Each number is 128 + 32 x the weight over its row's rms, rounded and kept within 0 to 255. Layers, rows and columns count from 0. Numbers have three digits each. The size before them is the row's rms in percent of the matrix's.

# down: layer 4 MLP down (transposed), 1024x256, rms 0.127, rows 4-50, columns 64-127
# up: layer 4 MLP up, 1024x256, rms 0.131, rows 5-50, columns 64-127
down4 091:119113099121144140143059087069135096112132130145165129142101118133080142153109197114090157131185094119143130056179176145153155171158062155103144159152104186173072132140125102147156107105145153
up5 098:100125112158138142137108128122153130159115156058114145153144083125094087141182150139154084119191088109128191146066155122029161103145113142115079127164088131207116151161105115117098145073098178
down5 102:134103146103107125166138090152151140129067082148098174123085111102105115156150121163153128139062131134106139096086116090097069131083105158144142170136129122155179191169076157133185114152162110
up6 098:126187125099103115138122108115112128085141096128126071068085097144148104155183057084053113149137107151140120106134088158178155173092126136117128169109126147186177127165094140079149142114140173
down6 103:168196164163108132150173092101089101155108167140111117106159104157129140121166104111160092127178135186101127126138137120125136143120126138173160102157117092128128126123112069184113090175120110
up7 102:085138091137133188102143221195193192176138153109152210121156127130138140117067082123154131151170152098144115143064136109106110115121092111126051142127088086175150152133110115138111143127171121
down7 100:131108181117139111131085108152149139181139095132094112104132121111092150134093086137119116125163118110110112141157123164136111106076144149110172123128114095140183156154117132199125088102201092
up8 104:129142128086119100120124082181108102108141182170086139057125106207106167078171117137139162116071114124123164136146083118114057150117150100169107083131180111149114178180108087151121114127176141
down8 099:100178089127166116123112129063159145142138140103115138124131123072130103121140167116161118068125119158142105144083114133093116162122159112108103112125180072061116157131090074105133176128072087
up9 106:082142076134133108120124096125161152152118086138123060113113179151110112161120154176225108080140171145190147133135142133155082120121116166137177115170151133090164083108157134091070119148100077
down9 095:174142127059115160148091122137094129127169078085123136111145098092137174114140116164055141138154080141098141161136147098103117124127122149093156130154141153163158098135152116184111150128131170
up10 110:144059119162189156135114107125171088172118098094159081118114061107147206138146114132115154145140138136134082143147135111174122154130123153086139192112185053146158128102180135147149117058050126
down10 103:107118144106151102103190093125094131121135144110138159117140146106165144129113111125150106137143115167112111110104125126114129129158073089129123144118166124117104089169093161126131127062065150
up11 107:116132124161130181103144109116137134101122151074107077101138112104135173159092091107151081137204113165167074085149086143150088146115136134110084155143124125089193087010113112125161137130100105
down11 110:130151072094137165138166147099132109166116182111098103138179165169130125110153142119120151110095127174121127119119106144078095111131115087113141098136173168115162149057110158089147095065137133
up12 112:156152138149089047151076169083122137112136174102103123119134134119151194114098097117172120132063116132123156136098152116105072117087092116152180092148185159140115134141052153083143099195138103
down12 103:177143133188142122100118104124120118168114104142122095142124070064063156106117160115178139097115131113116135107066141086117198127162111181125145063099080110076117141081159079119125080113113094
up13 105:119084136205161142123111114046144177072140090147049085112099068097168093127125142155179156124100208106132144074138084148103147151113093137157123114140121139178108119171094148083089200167067125
down13 101:147116132137036134136095082172073135166116124139130120060125118143132101112088086077112136101100165158156134135073128185125148111155125057118106142116116072184110139137117122124157107141100134
up14 096:116160101151102133094168153167167056151147150160112185117172104122060114148125180203115147148137128149127174061110114127147141119074149077116137152118127105052088179121138135114160064123141121
down14 098:065132155160105099096146121156099109089121083123132105119119153130185150054146085124190153161121174140129113102105166091110129130152143137118068157143116102063101129215119125122089130144143156
up15 099:074177132113085127131153089135117151114140073127174110163088132144162154129124116188158166155113082160159136119129106080163131121120120142167154182145195111179065138118172107154109070101059133
down15 103:066122110116163129123147161119153185164108147189122143186179128244110140128099181117126159176137118160080117134148120101162174102107084067127112160211104233141193111124170126173140071091096133
up16 102:165132118085169098145085108118129136100147116063111117218134101114149134095167110153137100160145164089195167152208109090113139136100131123152127095111126106094137142158134174043116101187170078
down16 102:145068183099164146159103116125090136149141151098149154119146173127157159129094127070112123139165109105157139147079123084149143101155141138123150124103115147159107087140184119101184132142112140
up17 101:090087120201085189160113117156132160113132155133171117092155178130085159100162095127141110109127130104127083167158110200114080159089150103106115124088114120138120122170116137120142167174034094
down17 101:077112144084185120096153097150178118114127144086053133194136132089065197115181091153060145078114135135149154083133120132174166136110115074159150084144197171108107119114164171160114129129137136
up18 098:195111107147097160157059157092105077075141218152108114143100149146168132084115150182041088183110143120089109132159105128193126082125167173121063096116078086093180075090127146064111126060182153
down18 104:123095130075101195117144127121153094161146037059169117102084101132101121129096117162142140177143129113123166146142093096159137139190142158085092181141130105112118141142110093162212136093100133
up19 102:127127110135147084143163125192112143082131113115175114092178089105134086087124109067142112103140123103160116124158105160114121136102104109168133126087112071125145100155108091134094213130114103
down19 104:103150139187164135122142161124127120145122096135126154121111195099125128140137114133120120083177086114113125131116143098199151115125104116151092126145086102123097135144109132079183150150181150
up20 099:121138066140152126122088160082109120093117084152149116163084090142125109136047135104142138093108082131159159075121159080157179095094128138139102133164091139168144125072138179100117113123129101
down20 096:191064041128088079117162192115069137126150083150151121127112166179123137117137157099141126098115141142145106168114091139156089131108085094118149100090117136182178136091157144087156144102143146
up21 100:104124132121106111167105101107094148097115171125168112153154175082170111098016062129143167091141109126175156140145067116108155144156101110167150080097138126093164094090118130060084196072143128
down21 101:123099144137115127095221147081200100180105145110158115160140157199121124097123138062085183143137101138151094092167118144072101130168168166157167149149130157102108112186155119148153078158081108
up22 095:170093126116165095195104143091127212171151120123099155107123137113124185136106128170128082165120194169133142097114111110083128202181142125119145136119121108127093132122143096100139090105136115
down22 094:098156082098105154058168090120144116154127146161119088146157123123101102104123131167190140145126122100102129091157145098130157046105111108085160109129101122147125189091166150170102118109101160
up23 095:136079087190116094111173118049124161098140100115150136086175136161114119072175127100086159168075103176134174090119082123205114123138096087153092084104098149080152104108124119155127121048133128
down23 090:137168128148126155123131149153084128143140168133149179080089070144117065170075110100111105059101135116110122170100114099127163170135130092124110150096200125156157196160110160088132112140107139
up24 101:134134076155154114173100078110132174146049071183106156150088107165095163125173162144136146119164093170132107146163115162179150137109087153117078098158090096075185126124151122158111116123094145
down24 103:190127192111132101167038106135113144171066115125136097085121189153029140098087131165155145121202121138078119130053071103177151092124115160086119146119110115119133103124129107136145150157117143
up25 085:081187129141140095149122127171095125138091137147131147086140150074126131122181137114104083164070119134111123139105073144174114187143126097145147145158128144114142096075129109104115122086106131
down25 091:078215154125127130106127172143159130123102130121091110157119124111187073102149151134174161132168074041142076125106163118135099126068130062041114097183093072128122088167090157086139113151055213
up26 106:123101168094127082070162160090098113159118164123107134095098116105080124063070150129093142091141138110141153129140121101184114108209116100120143125080110121119149107180154232162135115131134129
down26 101:147164127117065113120130108138095132066149123145132134132124146151111188097150132123096178126073147157161062117135128183139128090159124179126178154168101136126122145101145057109132073126152070
up27 096:073183083126117120175126119160122151125128163140168161112128095075136110076159062111131116114156176069128167129179152182138143109065074143090110075122117147094114101145096136164143148185110086
down27 099:103121100123062115157093134125122127142153154150115156129116142079127138144161097077136126105123126079116066117073183161162105141115085114120143133133091151164099150066137163144129138095130114
up28 106:094097162086083118103110107099164104104114125162121114143114129129195128140114083147148156173084104154107061140123132170140110202183114112117115183127149140138129107158171121147036128116125153
down28 096:108094192094175108182170086106126124138094179163122096160137171181144142125127101161138109080117127152114198076151082098081141118149119120163080118131130129088112093173100131114114124098101178
up29 097:103119135154164121089124136123114161083123169090139135131109094084061129136098119165180131174096029113176163133114135103096125108104139109126138134176071170124104186093110175139149125114078155
down29 101:162153106130190109124100208159139087112130174194121158140104157167101106146127143166127113142136147125101161138082130149143187098141127077149107103179121152095085166140117066118114154173151104
up30 101:151136085148152146136139060113094121097166074112077107105102129133105069133076065152120118092109163112111140132186116147147147143105110133139140157153156169152088144130090138091095135064133130
down30 105:158157156123136126118189134143207154129186161121111122119118112079145182060129125127097200053093130121103126168208138109136157062121121140087151174155133165148122214135103144109099121165088128
up31 107:092086073108135113065123097061154122136110149136098132106110111158166120166145173140199120183161146087149149132130133119095153128154147153234033142103080140114129078155112123109133112141128111
down31 105:133110132168157123105093120166172135125104147105137116119114159071097173089105067076053151153118145090141048091133124101128102199143162090103089134138123134164117178145134112195171105186174093
up32 098:074110139087127145153150120089124225124121174122125149129137074105122111156138055122154129114171153185063128101069178148159075184130123094121145086079120061113112116111119149063056119065091044
down32 098:160103172083150053151097119124185141096174102118122171145197118099131103165150148173160196149103141096118140138135141112206168147112144118130140126129088171098098143099116153152102158162148169
up33 097:132145113098147152183175123095077138130109090114087132136124139131119188057083098179125114106130115083139165167139150142130121103109171114170140150161134208206149131117156079116167195122104121
down33 098:192114095178107141116077224144129115138174110129141170089165165086068120162101155102145180137135134154130089158124057115118113090081149190112123100163076127071109129112050088159112128113105146
up34 098:122093169184096160126095111182110161100152157142098102112131120128126108094175178101132124151217115116130059163114090139142167152072085179120114163119157136148128109158105233083153065135151133
down34 095:101099178143119117103139087082188116077079132098127108172157132135093106110112098148105177120160117076114129141179133093134155159079149134128143052104098140160121204170072109188098118122142157
up35 099:174149115157123127153124108095162096181172129067154120175101129118173187122125124102124136125119094077157107147081043182114133142096122114139134104091181108103072107151135128124181161165076123
down35 098:105150209155084115146127121087183145122102113161104083140162098115101109182168127132155107101148140131144133083105178204131145088155090145141146120150191166153113122102144140111052150174170155
up36 100:108107127153080140153081127107112046119110111139202129151108136164089099113152112156125056128187102156153161078140114100111158165064164100151154122170100093136155216098123089150094111139140105
down36 094:180201137094126124124147130115096165088150154147107103142184084089206153155158157141100176091157158183129130180133165175114055139135098135151047107132111159107085155119102153142095093144131191
up37 097:149168115122102139155118069147137133087138149146120096124118114137121144146179145124182125126127091156141198162203114107140090133105060084108056146062124098120146134163170083154110098127114148
down37 097:119126133104085142160148141085102106143095139108142131132053139211119164122158160062103095102140108122113102162137186166146123106163104074153149082168112191118104108173172121097118179072165135
up38 098:055141085189081123145132118171064154132175167115150133121135151162140100118197181093099104115134144102107195070079071161128126140143117168118197099184094132147066137145078197135133092186165127
down38 101:131127107108132100069104176091134135148166153139120124128139154163107155160164127126129095157131177157086128144098129162174146155169142169112140168108170128179112120150082110138130142086209130
up39 103:115138162116120133136145122116165088114050148137117076090148128106050151050183124143144138124132072165107184090128173139151113080093159183126095208117133115161098126141102073080154068097141134
down39 105:086162160081126127132178124040139153120110119117161084121137103120159120191140127085120165157114160145081125168118123149131142177087089116084143089103131149118145136150129160108136101094197089
up40 092:133129123115127148179086116130153128080118202098117054107147128085091101092151138125155136122143134121108169137175148057126096096149166140117100157229118088123158092103152080085101101138147137
down40 099:096148169107129089089126106092087143103160088127116128142077093105126112147137122167093119097113072127117095170138126102093098142100115121145184144067151145160085224158089133040133147120145111
up41 104:146078157137134158120142141159114136139089137157157087097168144127091132164180123163107169115119136155164105117073158140103120161067135175162094076133103174142113129098103050121150141101121134
down41 101:127171096152139138142108144145136116138116185090079174101114128113079166113164134136122101171111153117130159172090111140129116119031134146136109178142141164104159122134173156095105117154103091
up42 095:156139110123069133150151066091161126126111119103049104115088090081125171109132142086114115156113154134124116144111183107142103129150144163138144161164200121090163119195152131148119194101140092
down42 095:182148090153156120109147180138176115098141129064173125140111143170136152106164093124102182123104104152142111153061111048146120158108140158088146158185048117131173075092117114140130133082168107
up43 100:180101115131145156179132143139117110132150085099161114089230075127112140123087136072114151121110206088164178162152141122120072143178058099151156107135159150162115086109126083137112087097128075
down43 100:166149162156105144094158093110190125140135112101182134193118157116143121093140112194144122144112103139164120112102162124125103159074166103162104101172109095140130129164146113155156142140108186
up44 098:093083105153140167137127110151158155119139121168134098104129103092147098107139149157180128130171116157100126146186108107049165076087144132078127173089084131099179130106113149108177130094110142
down44 101:103095071026160156081181115155135150163111082168125085142065146109105143126150157152152156137122097118165156118127065127183084108144124120152153115115139104136164157097124176109136162118173117
up45 095:121091098119150129115082137175140155178107162188150092109093175137146113125078144136082171175062167092154068152106088165139155115109083185156112123162135153109168122106201083141114190129090138
down45 101:142083081111095127118156176163133197113109171121089134103100144183126115171145153084099126161154145141077119157138149106096179167104163150140083146153152166135128144190136129110160127092103123
up46 103:127110199161148117114146124154125139117160138127101118179183098114079127131162149117148100167116153114124149093094181138154085117120099118140115101143108119127119157131099085121084131155156109
down46 091:168167082114097137159163102086120122107157116093122088109123092126135152089121127143138083098155120126169144199160091125145107121199137078100171131139121124139117150163164062112145111110128142
up47 101:059113145087099107170165123134126134085151174151104119097163114113131091124096122132180053118179128145170157151109128159170043062146121185160160136143154109131090134102111134107151123174131171
down47 106:118125127130059139084182146153156132125136161104148079152132119153146094107122168097104112075168145052116145105165117183151106145160115112150126107152149111126096132114064153119123084099112158
up48 103:110137113173102186197117140083103122114162133072167141157140129130070172149115102157100123138117169166192122128205122092179170146164144178166083157094161147102131106173132102173130144090109128
down48 103:136096171094173161151103111106173128130138179137146144067085106122082175130123177112131130129162106098096157102119081125103121093103107153157123177087119068114065114104081149149137119166092102
up49 103:149159083142101169143155099122148113165082201130153104144096093054136122177152133156122103109093165113134100177122095126065148160170082151117132141146126124154128106130091136102154144172153178
down49 106:087150176141136170101046106155084128189174157099147138129116172099146171118110074123062178180132101135131143109144143063138154131130069131151082178152085089161158119103052075074138131137141137
up50 099:141119135128124109139064125129099097175170172154134130161116095135112148079156115108151121090141060101150183116181155126134176082172118124094142150084064106091103126115111083161090099145150165
down50 099:126094137129097114119118069144106135111147121078125149105130121172159141098138210141132133136160074135122123100070125117133149122107128123072113164129080126128124084106103146078123081105125070